Weights of a small transformer language model: vocabulary 2048.
Each number is 128 + 32 x the weight over its row's rms, rounded and kept within 0 to 255. Layers, rows and columns count from 0. Numbers have three digits each. The size before them is the row's rms in percent of the matrix's.

# layer 3 MLP down, 128x320, rms 0.0674, rows 0-80, columns 0-79
096:177121167098141151143146143106100150101087127130091096108138157163170100089129194144139098107109143099125135088097186097167109138106082114132098061190114067094174111111104154071122180079091119115066167171107099104144129136177135156159162122
109:128109144129135096201126065176086116065103080111170131138150121139161118125072144113073152140118150091129122141095094136108160126064129162146156075134172116111121132078138141206132101088055148092163123113101134131156159133169144167063150181
100:120059175115116103117139123166151121123151100162164159140127164154164085021087059113131090162162175166140162137197081145102120188141084067104099104111176119157069133114107157123074119129129163121137041139089106119118148113164087125116181112
096:136130186105093138161143163046153154137142093133137167155111149165136098105154126199091191101088146082138111151203134136156107128140136083146116064114123109176112174127081079181095154079089129151100138080162119107051090113116167072119132118
097:097086174149119156135129144107069115144077118132130153107088157157080103122125149191146097165135141088160122125154087135113123152134142072095133140127132081123129118162177075159173111112078146079170171088147148125132168107111156107055140130
098:126118127110156111107078151152118129145135125114115165139108107142129156091155099138121156140128171092171122129173132099129139217157123117070155154166121077158145112133102114140083144160136130083129071121147149135086156093193151117039165131
100:154115060057093132147195109133067232127151126123127090072147141133093113112123104143115147113160062175166107091137158122116068051089115123139188060083148136121138177125074125116130103154167148108153105095096115154145121132150129125177061098
104:108160140134144105118108152057115118138127071179127164123145136149083139126098145167142131156152140130141134078181096216129143128195150149137207143178040135132090155145119117090088156108115130102095160131165175123169129125121119196141116105
121:087016137170149183158137147131124150066116200100112166151138146069138161066105116132157164131172127089141115152130106144170097122109136135090097181157104142188109108160134134137130146089244104072132024128181130126101141116096123096112171113
103:148120083098146122104132094156146071117141139151118139123121154104163107131145135124136141090108154141124084154049148148134114146191151119103136169123154110052100144072129134135114168194165090146156138093106118141102122101136107139107060112
103:146181157107084153111171074161108053115121067133138124145104104060142130126195122121065149098175057111117104152149083140135081159136126145111120121075070104150155090108166134130121064117126147125127099092117059193110143162226112154077152205
104:138080187100201125119167122143205107108119144142063091122156154142142139159195138146147141123085151138182099145127136136157113162162131158105114097117134107132060153095127152108142091175101154089164116083101160100120141091092166143141098095
101:177130178114122164133122140125049158148133115094174113037132134118167108169116080084127195175063129104158116122149151208145104149141133086178107128188184112085109150129087126114113103082135129110130143138148161132104112086111135073114110177
096:118077182131127130150120128137118117146116188136137154078200087152118120103117069099090064147114142157142105128162154195053127128127151128128162143111144161114106223120150194091096083167122109102113103066133104098097114116116087139134105108
107:081138104129153127186074098138116154144172164093134102028153137142144116050173146161173125183216117128157120150087102132169139154120057095145113129118104130159050139146112167127113149131077128115129195161143152117154093108159098144151165109
109:048117154115131114096087179107127094119127119109181172133110124093142099146166151127094173121129150124086149115205155121129092165151095156114133110109116123148118130141162100139125157065093142165130172084171101151146106112152147114117160170
105:152157060112146130169177124172166093103129133171142063121104120169147129143147131164153122101145138160135112118111098090104146132120104166121179165151159143162126115127084108157164155181130129117122136117146110116167079116138155113124137129
103:120048192151123112077124129126134120148076166138159107121061065130150205119060152136150076153161093111146119176086140166204146057177146096162077125143089102105170129124138146129099084156141124114119124115081084156099162163120115107121116111
099:148216153142094116117122096136126151137115107194090136128080160127155175123137160151086086105133152102123154154163115107122104136132132155129122136107181118063092120166112136148100065136141104141097148172162127135168113140120210150073152153
103:128052075095049097120085071116079154053133152114107149157156158080110116072095090096182144155168129076148156152133163129179148120133155032155067175177139152143136116156135150116147106150117147149160125080132152093153148181183102086105112109
095:105138113189188133131108138081129152127141139176079121095155073139154099151070145110129126135157090127117164155157147071109144143142106131113151063136121159134155102078156164146116127131136130163167152187155173160114126177172083111134102198
089:105118148132134155122126149134138180164062144083167156136095171106133115186140118147126114102135125147076100124109170099071176101126135158114083150121087161194107133081122091093145098113099139123099166169185152152075138141128106180148141140
101:125131100182127089138129097178152121175164118115108105105096126132124156146101097127108071090103153163157147085139111152110143144151135079129118160089127127138185110128206106135174103110130206136107150154060093104066147083144101148123137105
088:210132099063155141138160120097158129177090107073153158112104135116141087119121160104187102155129147157132144114147141086132129189136113107150150098138175102074104154106154148098114100086101120163158171175139100101124115135148026169150121168
097:111099164158074102142150150152115111083144118040084128157168118150138155152146126140145092147119100178115105141147087114100131083147161144101173111138208112116116121100114138144147187164128120122174161118089156120110135157159175173138145147
100:161100135112143137138216133155117110076108158080141097079166108128100112107150123135117115099089114132155166131110118152152106133110088159140100133095133100089150182143100103121123142104142155094145191165083072095071166127141164142123132075
099:163135154160174181114104106137166071173122125138114147120118113121165109137150169170135088127114102139142112082121129093163132100143142110136141114166108053172140096173075106116168139093081122104104198130068120170068118188116132141142146091
101:163141167161108119129106152128104137117137115113061149139100084122127100130104127202124099137110147140179139065126130158177172106103184169126072118155092088110089102135125137163183124123125148115120120108075138186107111149162126130166175159
103:128133093111124062125145093128196142111133083108165071130098085123132184158105130153132109128131191125195089137152190109103092151123125097114105131125112176132133142156074154132119145165175145163122131109137123183138138170179114086156175150
103:118165106108098137067129031108157104102149179125180122173138087132135189129125115148161190203153125149175124155159151073093136160124110094102083146194137178095106125132146127085111152132139112114084126078167146072163167079133149164164119143
097:149121135137077090132146114105154154132149121111099175083173098152076104096150106125170120146074096100168150136105062115129077079117145120178127144096145156103125107138109146171064113148130128158082068153129202187105132058145110164091128181
095:107140160180087107117117150150145084077108104163150114163105125109130111206116136111088158049123121155100140208101194175096126180096084165122163124226100110168092129155108146215101117141148124125060153098090170155111178146115163136115178201
098:166096126161163090113130074169090132211150118125164033078158137140130117085119106115124133165098139082192100116122146116148099171132073145135147166143126127172072132147096130091131054121110115132169060101088111151119119137102129134150095140
105:143112082089090209122130153128117134179129097119061099110084102128192008146143144154095075056138158085089131151149102099210123108091121116111139111140168084119077137068135140151115117134187122130109120067096145226133072134139135128087106122
094:109167125106159076113167114142131122139114142161106122152137134132083072116089056120041063110054150129099188101117136166086145174128151096146136157077132116142094088119162142110100091130155182142124083157090078137133083115102128155172162119
103:140099173117118155112075194093146128137173078122132119147105130148113120125102184145137108138133130119131155075141137103164061147107185116123114110122079130078111115168074152095113135106148163100091093101035107128141156177123124138097068177
106:173096116091101184141152125124118125112095149145135099106170167092080165101039132107133101093176149159127151072173122079163145116094138073117122122098114052101101085152100155082106131186083130122092109134149136114093115137139098189139163112
097:134101034150131133130150117145134136156153161098169110181089085127126124117129107101074065181115135132152124097148131168099160139176101115132105135120100124162119066170112162114074147178117115137127099146129127092183151158123141094107152154
098:124165118155185097168131126124094161100110122117099156055123212104132132061150141178163156159093123073095111180233125134109109132113115154092044108134140087170132209144140071173107144061143081116140079175149096134166111099173070092130113124
104:111087152184184122150134128109121148122166147171136085150127110141133158093121179119103144163086079175148138075116158185141132115175112114135134161154072088080098117168159127121123119129167096110169145143105137195123140164168076099105192148
101:130146141115145088138092174053158133159147181171104180161099085140107101154111146157133141113127122123136119108125068155147196066134141157165137123096111098113139082163145114157138083190089107173145123141143114218082131117155123131173152153
105:131165098099130127143150159095158088103109156190062117082109107133093174162099099126157103170111120126150066153055156087118164084079119171160097118113124148185114141101149104111154114120082175128172136121154111092101168111141158137098203067
099:101082102142142141127156131136153119209124149178165091152151126129120184118175171109114133189154147155143098108140106112169152207098126160118128165201146088146183133187155091085162112135083106148151096126145138133083113133127147120009080098
102:139150099122175112131154166161115113152130148103045124167120098141115147111128127108149139161139143143088066134126173115170132137120122177150159095180143060086169187121168217101128177118103143090180100113126065173098113158064156140126097163
107:126118123097126208116105132095179181143117142067170104128115114105127137144124129155154115120194095088119131087108072101125143140110138094114181094181074106132152138153145115126114060117155159113059184082124173154161101086071098083117111082
090:187097139143119098181112182123179105114103121071153109167112128086141182063129165140112134069108136103211154116148125094138121093118164139106112127167155151158125059179077144156168164117080075166113102072131135142151108139128121088116159126
088:159163151129123161105137106129137119095098117091158116119077106193158149136102073136139149107154136120088134147104129194125086126154104158111123072180159084132134131092113142086109171106131071130101176165172187179107105162134108160203127118
101:131071125132097147122081106172140157146111044131163114083132168169213109107129203131184117140178098103128191127131093160113124188123119107173146143149188105150121114156101129137088166099156155157189194088184126144156104133127198124203109152
103:123149125103124094085093139222117178104150111128109101130126075093179113104114136109155141132182151126089154072103126141096113151150142084080155169085192171157089118076114100129115194073167104171160102059135101130140078113138072147144115162
097:213124134134119132177171169114122162120148214117144140149148096126162124117161127139115091155113202122113127121085077144091094126164129174106126141172159162138108066082148120121174096118127092156124089140164146136137169192119108138067152105
093:116121109107178123131154086121166147114186099110145085174148131167128111084077118165160165087108093096079162095082109166162113128179133148128122155127113136099161126107137136111143132145115151146117100201111168125090080120115087100119179081
101:130129126112107156190119128091139155090163126135103134167139086090097127102129142099171113147168139074133087140157109111125136092074082109163142083105099061127073186175127048134157077163118141170144099150158129161153088093142114087177150116
097:098125172175131134125140135142108153170131096120133092165096135175095092116113178086139160059155154126063153185146146115125073133125148118178066188169133166090089184165069162181105180202139120136091135120108083206072113110112171141141178116
105:151110150121095129099125177094144118136122042120201113161124130079106123100090120110127124146126183174059139150093105150169168159139123126145202108158142097126025086126134129184175191159143139119167121125117171078129192086054194072145110122
100:117155086111115168156125129124079080063121174109062108138187152123174071159087170160130085142133148163150149090082111153119150159139149113138110112099128150131098080069170131138118116156087130120082091131165086132159095129119140101138116121
105:123137143143123156121127186173099160160130179124160100121074091172107183117136116086172143160187146066144132108156103136144100183114181123102064151140129157108154098121132122154175107117180131086127099107136118136128071106187172107158129184
104:180146131186116120046130167129117081170160178146162133074072114105126091114145112180093162200113107117088152129129135093137125093083148129126095089167125147083117115105161078156122106172146106152088146093135180131153116160157125150089106116
096:129093143136103137139125163176077112122178093111118045134140097206137172097161075129132099113155079105196109139125118158125132140145147194093103111121102137065110136222107140060104163136117141118150118152132116120143102144120112143107153162
096:084092118201094172112128127063150149164116136152101097119095163097113114091142129041123167122140135118197159106111182142131103100126100086116091060169102145113113119113127163173093076116157078151110153184098131127099122132097132073145072142
095:140062167056193151158132141131102151109142152190132152127161125131167095117118080142117195094164135111179051136079130089129145168140160105137137168117170125067101169162075162082123167102122139089102117128083136189078154168066140120093154157
108:118086073123086179176150135149150132144154153088078104096058141130169074121156084142165119100187113076099114096119112069126089131155033126113091149132126163157160136068130093121133099141128115154129117076151142129160137122138074182154156172
096:093174118095136129071153052083069132147105157117133110122124133070138132192087182134138136103108176144163140181112118179129193109106138125123125148105105131124075123105085111102058126155100078129128159139139069135161138106124133150088113155
107:117149122131085121142152127101132132149154115197136132098152168127124142137124150146089106129165122131107101151113155100039148131062138136132084127153136115157073205112047077234144137212083110149096076094078103119107129150105166068171074133
097:150108107035109089150163053103164179125116174125170183166140160138182146156105137164164119179191106120174081081155107105176170090128116073109142121184162117090145115106153134131148098151103116082095181130091156138131112115162096120082171147
097:136109090103051136132121135112130100149072156130156107163129143127115106132104098134122155025172094074114119146127125171121083107153127140106083162171105125086143153140118114134112115110146163133128151096115108177019078115128083169151152112
096:159123115141134136127066127119182194120177135167153091095129110103176131139096153144212084118110118107118113104100078119124187142148077078138130046089146099127147115130123158162105125132141107127150151088187082122127099145117172115166138088
093:110122144060068114133171074210188099157159143184132089113169119131148103168076152059141138123076130143110042194150139131112171041103169155125164143118134129098131072142129124120120112189074122106119089187120133125137145068140150173136121110
092:137106129130123193096108106118129136185113142069096168148165078216084108116149119077157121153112164151054151108089099130165125131158065103128122120135073157101152144119124162103093163077158114146106157151107085155211109121097118167173128085
103:127111094092083164080095197129156133138164145100138156143194158103182144169095138161191122111173104160137099102117141141128114091083114141140105153155122084085195138106126098136165055099053138123142155205144127128131115120160128140108098157
100:082072156105132074137143103126133104185077187157159115170127182105086127101154163143130117118148167139111064192133121150160159084166140143114130178082105081123158161090136143105117152117175162170177134094135132096088169108086134156106148145
100:162143145116149160071146147080114175086100103117209149201172122141190076177161140135134145122104170105119147096179144127186135096146061146072071098157131117111115093151093063137128145084157168134127128103123123122154162133158155121135085173
100:136112146072113078125109111159163130134143101168102103107150175121141092121117122185111159094101139129098128086138153078173114180108141147140099092086114144159108148145118174196137116148160133149210097127124125116107167130111110068160114187
096:129152121135178133160162126107206124133175103125152084182099170104135159208087147133089117119119105138147079132133126176128171077138154087129045221088151092137152145089074144111092130136127098175162163153160100113115146124093094135104146126
101:145189115094106090231165069194127137087129185128101132078087204160174102105121140153136114130150166167092124132117120119190127159101143120081086142175165074112136153102098103118113104176171119127113107146103185138095070143124155128141169090
098:159105191125135166167157140152111075159135124107111133139072115142139153117162120107092169236160121137158086120065075052117147091072154110197126220074108125119114127157142098100114166125108194113157063145109099196109154072099092164116141081
103:146099124149109117086107154114141135150139144211069168131173126130143151136165169092117099144134128090168114095116107145079140117151135165123157153150207167145154144128098166094145157140128161124089100134163107084151167130114110094092112130
102:157100181141150143129082141102172074090138126134164146089150108150151068123127108127182177160152159168134142132125137098129074126159089137160086135094167106117148084148097099191089132075071140165131173133095162133173120151124102114095139088
102:130095084114100092186127151048114112108095113125153180154075041150060082210142082190175147149157190164141124109152095156174098193145107090123135129076079208174141050190173176130104146187128124149107096153157112118099142174171093151115120151
113:114171123149155113132084122167088105155082082132137130082116089119184133128107128147131071125091130074078138103125164124138050092149126158155221148129140141089117044171157139119115111090142131085063146128085071143193100107136121120095231158
099:092169176141124130163087116108128146119142141107107117172150152197084106131151105133130099085115154176113175131137186115176170184177106181144115169135112148130081113127173175073204129111094129174127106162097106118104173148116140139187159119
096:136134154116082153188155099156058092129154111156117120150142143124130126111101127114140145066142038146179074117145168145135094118171108139131092108119140109134171143130160122075095173136126119148138132109077142146117152094119090156135139171